{"n_layer": 13, "d_model": 160, "n_head": 5, "n_kv_head": 5, "head_dim": 32, "d_mlp": 512, "vocab_size": 1024, "activation": "swiglu", "norm": "rmsnorm", "norm_place": "pre", "norm_eps": 1e-06, "positions": "rope", "rope_base": 10000.0, "rope_fraction": 0.25, "qk_norm": false, "attn_scale": 0.177, "bias": "qkv", "tie_embeddings": false, "parallel_block": false, "init": "normal", "init_std_qkv": 0.0531, "init_std_o": 0.0, "init_std_up": 0.0531, "init_std_down": 0.0, "optimizer": "cautious_adamw", "lr": 0.0021, "lr_mult_qkv": 0.5, "lr_mult_up": 0.788, "beta1": 0.95, "beta2": 0.98, "lr_head": 0.00501, "grad_clip": 0.5, "warmup_steps": 251, "schedule": "wsd", "decay_fraction": 1.0, "decay_shape": "linear", "final_lr_fraction": 0.0, "batch_tokens": 16384, "seq_len": 1024, "doc_mask": true, "train_tokens": 96250000, "steps": 5875, "dataset": "wikipedia_en"}
Each number is 128 + 32 x the weight over its row's rms, rounded and kept within 0 to 255. Layers, rows and columns count from 0. Numbers have three digits each. The size before them is the row's rms in percent of the matrix's.

# layer 10 attention query, 160x160, rms 0.0617, rows 59-67, columns 0-79
090:104098149136074108126083188118101135128161083152144159110104077112106125132119121194089174186134146153163113115119125136139156132207108135143149153155125084171158137144113103128126127127138162147081135118079157136154096148121092105112151150
092:146137101161126118104096097113087096167094115125160145142174127075106075110074111142193067161105138101089039115142157082138155168068095154183126140122112137129149109115138080160167142198153164134148159169122198137061128128105134133150152133
092:167112151155128143099148119098118060143157140127119148172117117100126124147113167127068116169115171065121101130207146159169076128103129114095161132182125092103130134060177105080163127132176157195156118106128120076075135166154127175177097083
108:198163166156136061167098131091109142109126119079129175136115125097145118080152110139142189145170129121147150192132169118094125125147088087177090137067147107118072166148156096124127074154135135116202067129087122091099083106158089079108168119
100:094163104145161063106121182137108186141192131136151139131091054148155117139179149180115115188116192140158105145148115105166107118159154067096148137176122131110128102177169158088163121143114161113153115078103149154184102187113134115115107079
058:129068143124108194093102140106046113118126150108092063132186176125103127147090128182140127158147089072155099096157148158164103114121169215169124173136126099135104156121157097134149191142148198120077162138113122126094095089094118117112129121
092:167099133200133139138148061181092059114116170145131071106202185141093117128131111112136133133135065117144122168210127133118095098119127148119094114148145112104073143168141068105202111129113119148151116110128129112063083136127156124075098087
119:091151114137180158113081093163149103167110135140103078191166119067096108115149142157112126068168120094099146140143091157164141086110114122129171188149142091144122179119176120103106149100135072094086118161142099068141072156120168160085103091
211:121108146102083089134156200058158159101139090100139170107108105159164164151125108101128123177095163155165117092099168100089102159158139106121085117109094153111180093130093147174130113154152173154145148103098162194158180103156075110187158148
# layer 10 attention key, 160x160, rms 0.0597, rows 59-66, columns 0-79
099:112149165094119124163140150111170137151092080141108087123123032145091133084080148062133146128115148157122088090099128154188151157170103094126118226140124139132117091143130148151166144109091151087146121170141158078151151150187080096164137115
093:125087138082120113041170088086155153120092126123145075140093074122161122151112123113163212179099142102091148161156093147127174130095091151068186050140092111045150161142114105184073129129170134103077161187154130119120110133126119094118133137
100:109105121120094166111143164155085126191137137181138142144117149103126204090102204187147077173113148126086087099172152182145120087139088137088118137161148144131077130094144168096179175163132118158111081116076182062099173129102180142109100160
105:120160175142119139167147119078190202080127161112053142091107138128139131139121108163160168088120117128154172204163094134116180177151090156142140102093102145105125154140118131162080118197140124139187118152130160130129092105132101085153115096
095:138163210180117123154077144106074100101115122115132172169138099122118174137180120087039103168141101114155124130114126111162139154140190107065081089144105134138086093102182170172165108114129106118107117117186167112140124135096084179114175121
066:141169146165194125088136119165125081132101102142106130218135114150127167143129167145108165135147096155094138146149116136142122155108155193137145090171125140126232136126107156101150201166123151161094128172128150090142113137150180136120094178
066:095142154156163144107163136191121171136062149130075123073176091123070089092124118138049113087132058102116091173147120092090125096155149090067141111138138143140090088171135104126171109133194153106101084073144074096108132113121112147144159118
150:101134093108072131138115141150059143138078171137100095108142170130091125095140131134130165084111161148179181119102133157172179082048112155123162111143125089134115096174166139053069102112148122110076116118143139106174162087104150176107125096
# layer 10 attention value, 160x160, rms 0.065, rows 32-63, columns 0-79
091:175147134129168124154054091132102143144150114100119137143075159101177111112166148125098101164099066126114107191119159102115151134114111125134122166197114107069151142138128109093152141128084134175103139200165068100149135115123132164112123161
088:128128133095098160098138138081117113066117159127109142112138095118162109152109126171143144112118133103129148096168053191082201168117157081150069131169115104086160085076116129099112133078171152155150068076109111125119084136120134153109095136
105:096164141150058150084126118150104161070081114125139111090167152143163121129062162100095159155119119106113204126075167116148120142133120192118141115101087079112131128121111089125124140152160131152138100092128143148085102089130083182109135121
087:111114085122134077119154100150078149155135109113148101121144117149128141136155138141144171155127136137143155191106164189151163105118126121172110089064057097122179176128132002164099179117194164154135135163132181060171191099131141109124137117
092:147089157136126128134118081177106111154094217120145135118116117060115155108134114184141048127127176146081140180102131094106117166112142095147138144149134110145168111128071184179105097084095114137181118114071072169103076178150119154093164120
092:141138117077155111095060115168116155184078140181096156130092135219132127100160169131107126159134106171092082104153107137152106116123122143118134114117040141160150211056190083142148102185151104146122119125157095061164143147128126141111139168
097:098164151111075128122119101140185134140138158127108128067103086115118130133119119105081144084135129147115099142151157094101151147165115063166131087136184105125099148167128183159126146151067087150188095108129153130054093094105196130138068109
087:104140140156178150166176122106092168139166119093102099103105135127097095102074154112107107108121117107188183137066143157109067154137084161132112135137183098156153086159120155160100142043088097126148137127048147166112101152120130108140144137
101:119107114144134186155110096154129221149128102161133119227166120203134151100152095136048157142083152150152132148169129116099072127141125082092106113104137120137087122121117111112172070140096127141123151140147083154172139131163129098144129203
107:092088122149172145123133137097160125125091127098098124147113045102120124156104159137084135184119116119118180138077158172121121138137168131166151138094123125135127216179117117092093186133131115100086095166112171108165178216125098105149138129
102:066103121124121203110129102132131063088156179148061100075147103109120091090124198119088145121185098178198132150073100148120110176168133105178134141149118110115145077197102114160105130068109136139134106070141148169143174109123128093141122141
090:089171124175097150134146115136084158131086091141138115116137136102121168141072196128169106123117126156142200118099131067117115129169164164170104052129140158121129116125106134111100140106103108108117139113131173170131154075143075143146152116
093:125155171132095117077104096100147143150146103165143168085142130063177101064173122173111078175115158108097092116183094120138194098143211134136094124085169113104183165146155121152132175138122122122106096168194127132120143155144087144067093154
090:116178147120098099140110135117109085103149138141108143118125168086144086176144137078083095126129138137158128150183111115116137147073090150187160039145159129101139064101112173124166090058137105157134143123124118026142101132099155131101155121
093:111085074180114162099183089068186119096151089131162059110125075145138123129141139168128156184104159122136116085110092209089137156138157156109178153164190103117117188191130187143136140158104126076087123177121121169154153103148139130100169154
088:131106142136076134158138195119134162101132125166110077133141113194110157123122164136068191107152145134134092138160139089142070093132098100103091177090073150123165092120113093133128136025156123095179146087071150094139068104126109057142115141
094:101117172121089124122164164128130072140086137145115121117172136138128103229086105173081150195140133112173124156062116115146171125066128170142158066072096153127146151058141114085110139122115134145149159125098115105148131151086119129160113117
095:130156134122175140150154119139069141140101100098119151118193148179152098050092194163142144115082112152059128119107119157169150102148140151115112112148129169161086102177118092132102133122193108110140185131204162181098105096131090126121108177
096:152140124080133132120070137104124156105118102201143102103134114098116121144099122114069142121193055062125135095175145144125169131150146138114105071168124105148121131100110179104133154100144074163099164079076125146188058130161122153118143108
090:149134086109158073134133133129114094113106097099164124119149092141131156095159112126111052132120148175167147123096102166149048132090095154169134171127122160130116124114125155134131124156169160116073120124097192159173164102122084113115072067
098:121117142099104136105160131149212128157164118141110091109128134145111147078175089109145086142176134161083158107121113147106127109096132151086168135131171166138149116119153126125132117195154112122203116102193138097136164158159137089182167204
091:194128104108157146080189154158123147153128151057115087137100197133124098190138195114114136155129104105151126105131146102096123084139139112095124114189188101147101118106086116117152116076150158122135134137160065039097127108146106126151151116
098:153129122075139092124153134135131183208116140161196062135110187154168130171138113132132096090122072121121065168083112140128160083130090119083166098100111099125111123140099075117154115121118086094148128097107097140124126133136127169141173102
095:082096116125093098178119083112111130082126107157135129149145109183073121141117102150085095105114100170126146130146161167132204146141202150169148095148214143181113145154139203130125075134143164115119091083102150135115161134082127101157125098
092:100171143126128142136149155156121116128091200152070130088124108106089115150138154131075199079150161141167070157141112077118169096093101049097161120147125163106091113096167109118087152102168141140115141145100064122131122150143121113140154181
094:147179103073089145146050085170163116096112145129103083135092136134123092149059128158124101097140061100113168122139132139105090165092111158107082098091121139111155152157152170126123131072135102095164142141108110129098163104125087130114100132
094:140163114114112123091038150164133146166159168120136157123056085122117148138153167125117094084113093140077096133153110079165127085136088179131115112144035115133086170088148091114110108193123137129093174090125150142162126169097151181136174168
091:136117105103089155147041149152071107129127079102099055141094182110128124157100139139119178181172134088201063095131092107102143116159113146050080083183078123130122134092090141146132137078059154131146186126119115119192134037087098106123176177
090:098150134106099072198105120151120123124105142104170147117130161127101170112126109090151069099056138183150142130106123078093133126146153111163142041103206182139114087122111116127143150128148141169144096113157106124188103168145084141135126160
092:099132110113162088171143094121116109147108146120183088186160107171128177108170088131126128100061116146109164073104125195101109160122107110111091126204073123093105086141124131121155146110145135122162110118128089133110081109156099159123106188
097:152105153050115163080187124110158138081150119146123069116086152113133150111179132061128119177154134132155112084178064137108183105143151095065174154076133091140081124151173107146134169135161120155074113108113127122158200118165073126178108140
093:154112148110095146124133062130104174113138159133146060177137133160144168124071149101129111121088186108165101167162101061067154125120063082118125119126132185151147059095114152077107112120164136097194100067123099125108080124126099170149138083
# layer 10 attention output (transposed), 160x160, rms 0.0984, rows 32-63, columns 0-79
083:138130117183129111133157147130104114110077116117100151171113072136132162154139141130088162131117143141103177111127156122127132180124117137162078133093114150132153084164090090113106183187125091150119145135116118181155164110094147113115145147
088:105130094150109116149139147158096097177112127181138090143115118219090102124132126138148158153116127175207111183110201151095151126102142145127221164099149125132147150162129163128071150177119162144110107155195183150130153130101038145116148165
109:167151131111172096162100100124106116117130136151137153120107110152131119157140110176176137129133118160145118157194161112169110187088130087147122184143219112149135128144119169100192165099101098128095087156187119157131177145134132107096129112
080:202127117159161123182126125132070098049044133114087121134169146147141124131068091140147121118105074117105129132087188109108100099101156086133156141109166136133120103139120144086175132138160111154204149096147167146204084095148163139072125128
091:109179082133110137116163149110132151165138135126124169153121139133124134118139133104150161132136120111163154120127184099172116181118009084131102146165016110165119155136174124151088164144062136139100160155092140137146147071142095119108124107
088:115049137145115090110151133120074113067137108113131074139175147082116108154124132106137104105174096094161161152131108154113148072166135156106104116110178112108085124144171179100127111108154152131113201148114111166131067086066187122162182166
089:071122105102133136075139175070120203172147081116164155108112162164171133103177126110119153139119169066113174107075080123160153129160049137101140107143125124137081097115146120119185124139122125126158079077130077148109108139132153146046145156
092:117105168085189114118131113156127161119167183135144160111138161174172149121142110154133173102170132156076128144136107123204150160152106102134082127116165121125094135117141123073220134135114123037165095109099136118078132125145118137032117073
093:167138147086150132117106141129133131093099104154107132133070086096177137173082204072125100160161116148110145140154059154098100126126137163195125140119175101128183126167141133152072118132146150106098094144070136146110154086101174099182149069
106:168109155109177126107136169159106173123133115197117143126158160168163131068194099120078129120144112164066109070115136095124139119188173119131099106118137126119089145079119150124184094128139155105135121095172118126106043121099167143110130131
100:134096166098178047142126189071088164157074172159190137128099187118149135090107133131142148102154146126074117110055192146137139086039128096115088151082133105112140125107106095087214088147128144133108077095134128093126136151109115167104133145
087:145128177142155088147103108134139120130094151128109150154136121113202147154137131121161153099094102123109120145158170113122082191114088112136156160123184120127176148164085151093165139099089112115119129139146093113120237136177150135146115095
091:111089160181095114133114183093125114143169097105129122131130095172129148061171162129150106094117109143182117053145150107116095109141169169095177129123156140093166179194180104116105093085145130220129093168173110085165152102142169115158132107
090:139144137130096152114153139124127137147138058129147150130115158176127193087151119159137217163158098091138134134060157163136122139154083100074118092172132116082072121179132081113136139142127128151182075134129148141122082126144087100185159154
089:080164172172113158159166141132099134179114162142155130183109143148178137068178132117107156095118170180137112077125137137137192117178169124138147145152092150066145150176110119159140115121129125109178123133103106127133165082132174119131112134
091:161097132123180094148052154170089123113124148144132127112142146110138099158088122120188140128147138093110148153094103175100098146072141153136194165136195115172134145102114155074173088185154127150067074107121185117092090127130081117137128071
091:152113127074123103118102092082110140076129110167137169118132125111104090131143152110133125171110104112129132174126137180172120108200140088143129164156162123148096157151182192156180121152083142111127127113142171146149043124064131074146169168
094:093060157128130086092107107103128098111113147163112104100163147108143188175137111130156095084155109140127132163090106144101092115046102147138100153081173096106160111130086124104170176106135127098112065128112160133155192154140105122086125119
086:108102082110095141165166117127081116150161162151124131125175172122104198135129088166170161157139139152178135171142133158160144110132107131133117089122087098149075148113158091157143142101133182162112099159156133133081067154102081112140142142
100:182100140156146135095137170148143103128167167155080131132137122155063127109127180143119132132129138117090105063192083084155150119160178074116106179126082132146135158081140214121132112126126068127112123104102135143093126184140134149126095137
094:155141131143145105150144133092128139127149110076186128156121133079099119140066112152144115103153162107131109096149100137137090114197103131106072164160107122103154109129142121207096136053122093152175153125094116072148129123065096139140172079
087:095167134085095125127084093139198150129105123255098131104131111088129161170099139136123120168153116140130106141065143228142118121145139144131144110123098116101142156145139116172116137148107150115165148101073165139155136135126057147185139177
089:146151066155112157166111102131133079116093134105109131180112095074086111216128126145141135196143128105158107192182176134147095154074117153110079136159104126131155131136108106174134154200091152117135142169109105136122134113155138127137128116
087:088103158081110139069151156102183198161136152116136147118164172102120153075136118142162140146132098130149091076083106087170165091177103132103123107140062100118077146123172147165121097062114165179146116083168099090146020135148142130153132118
089:144094074065105159149125078100150104107147089139147096100070124102147120120087131106132132143106119093160138120136166208116145104142192129118114112160158082117105103130163103150218128179117212128112134093087145157106057166110131157172131157
085:143089153123149070097173155136075135170192099141121187131191098104132120098095136132149098133172133095103151154082113076106160134176107101110125116077108137125084164086131130066136117135143140125144122175155102135128155096115111108130162142
095:169104113173059152145200089096126121110062128115091162176117079040101165139103142160141143150145085131159134153211154182108107150161104140125094115138117129150124090160137151183118184094152137140106187111093047181086092112156191090189144157
085:173134163162139141156151115173163123155083112169109172100154122127166141161097110130154164154136136081057186215126109149070148120096132086155141159084143126092071170168061095129131097153131150136140137142102131140067174160171053102195131110
080:131089134154155123105141104120194139143162177124044125140103105078139132150085165130156147163136110147079111150114130132163130110081124147082123136165113115107145125136162158153167118147080169215140102115101094109080088143122144132104111099
083:088110114164131097067126127140081111148109133136096099120094085112089059208127147128085145135137094149136170174138159081123091129098102137124141133082151147094173112117049152122118143166086179123153161162156126204135187122070158151180114124
097:145137138152169125206124157143128103134179133144173085077132133122153107094099125152106101115095123116133107064139160112098113106128208191083122148151160148066192143115145075202169079120108137170134128194159088109152138185119154196219148116
093:102166125117145100111094136129162137136105100136108121134101121130086106178127119089168157137101125090144132168129098148135103138023118133146151104156123077138095121118151132141105127180089173112067095127107146115094121127155160157181136126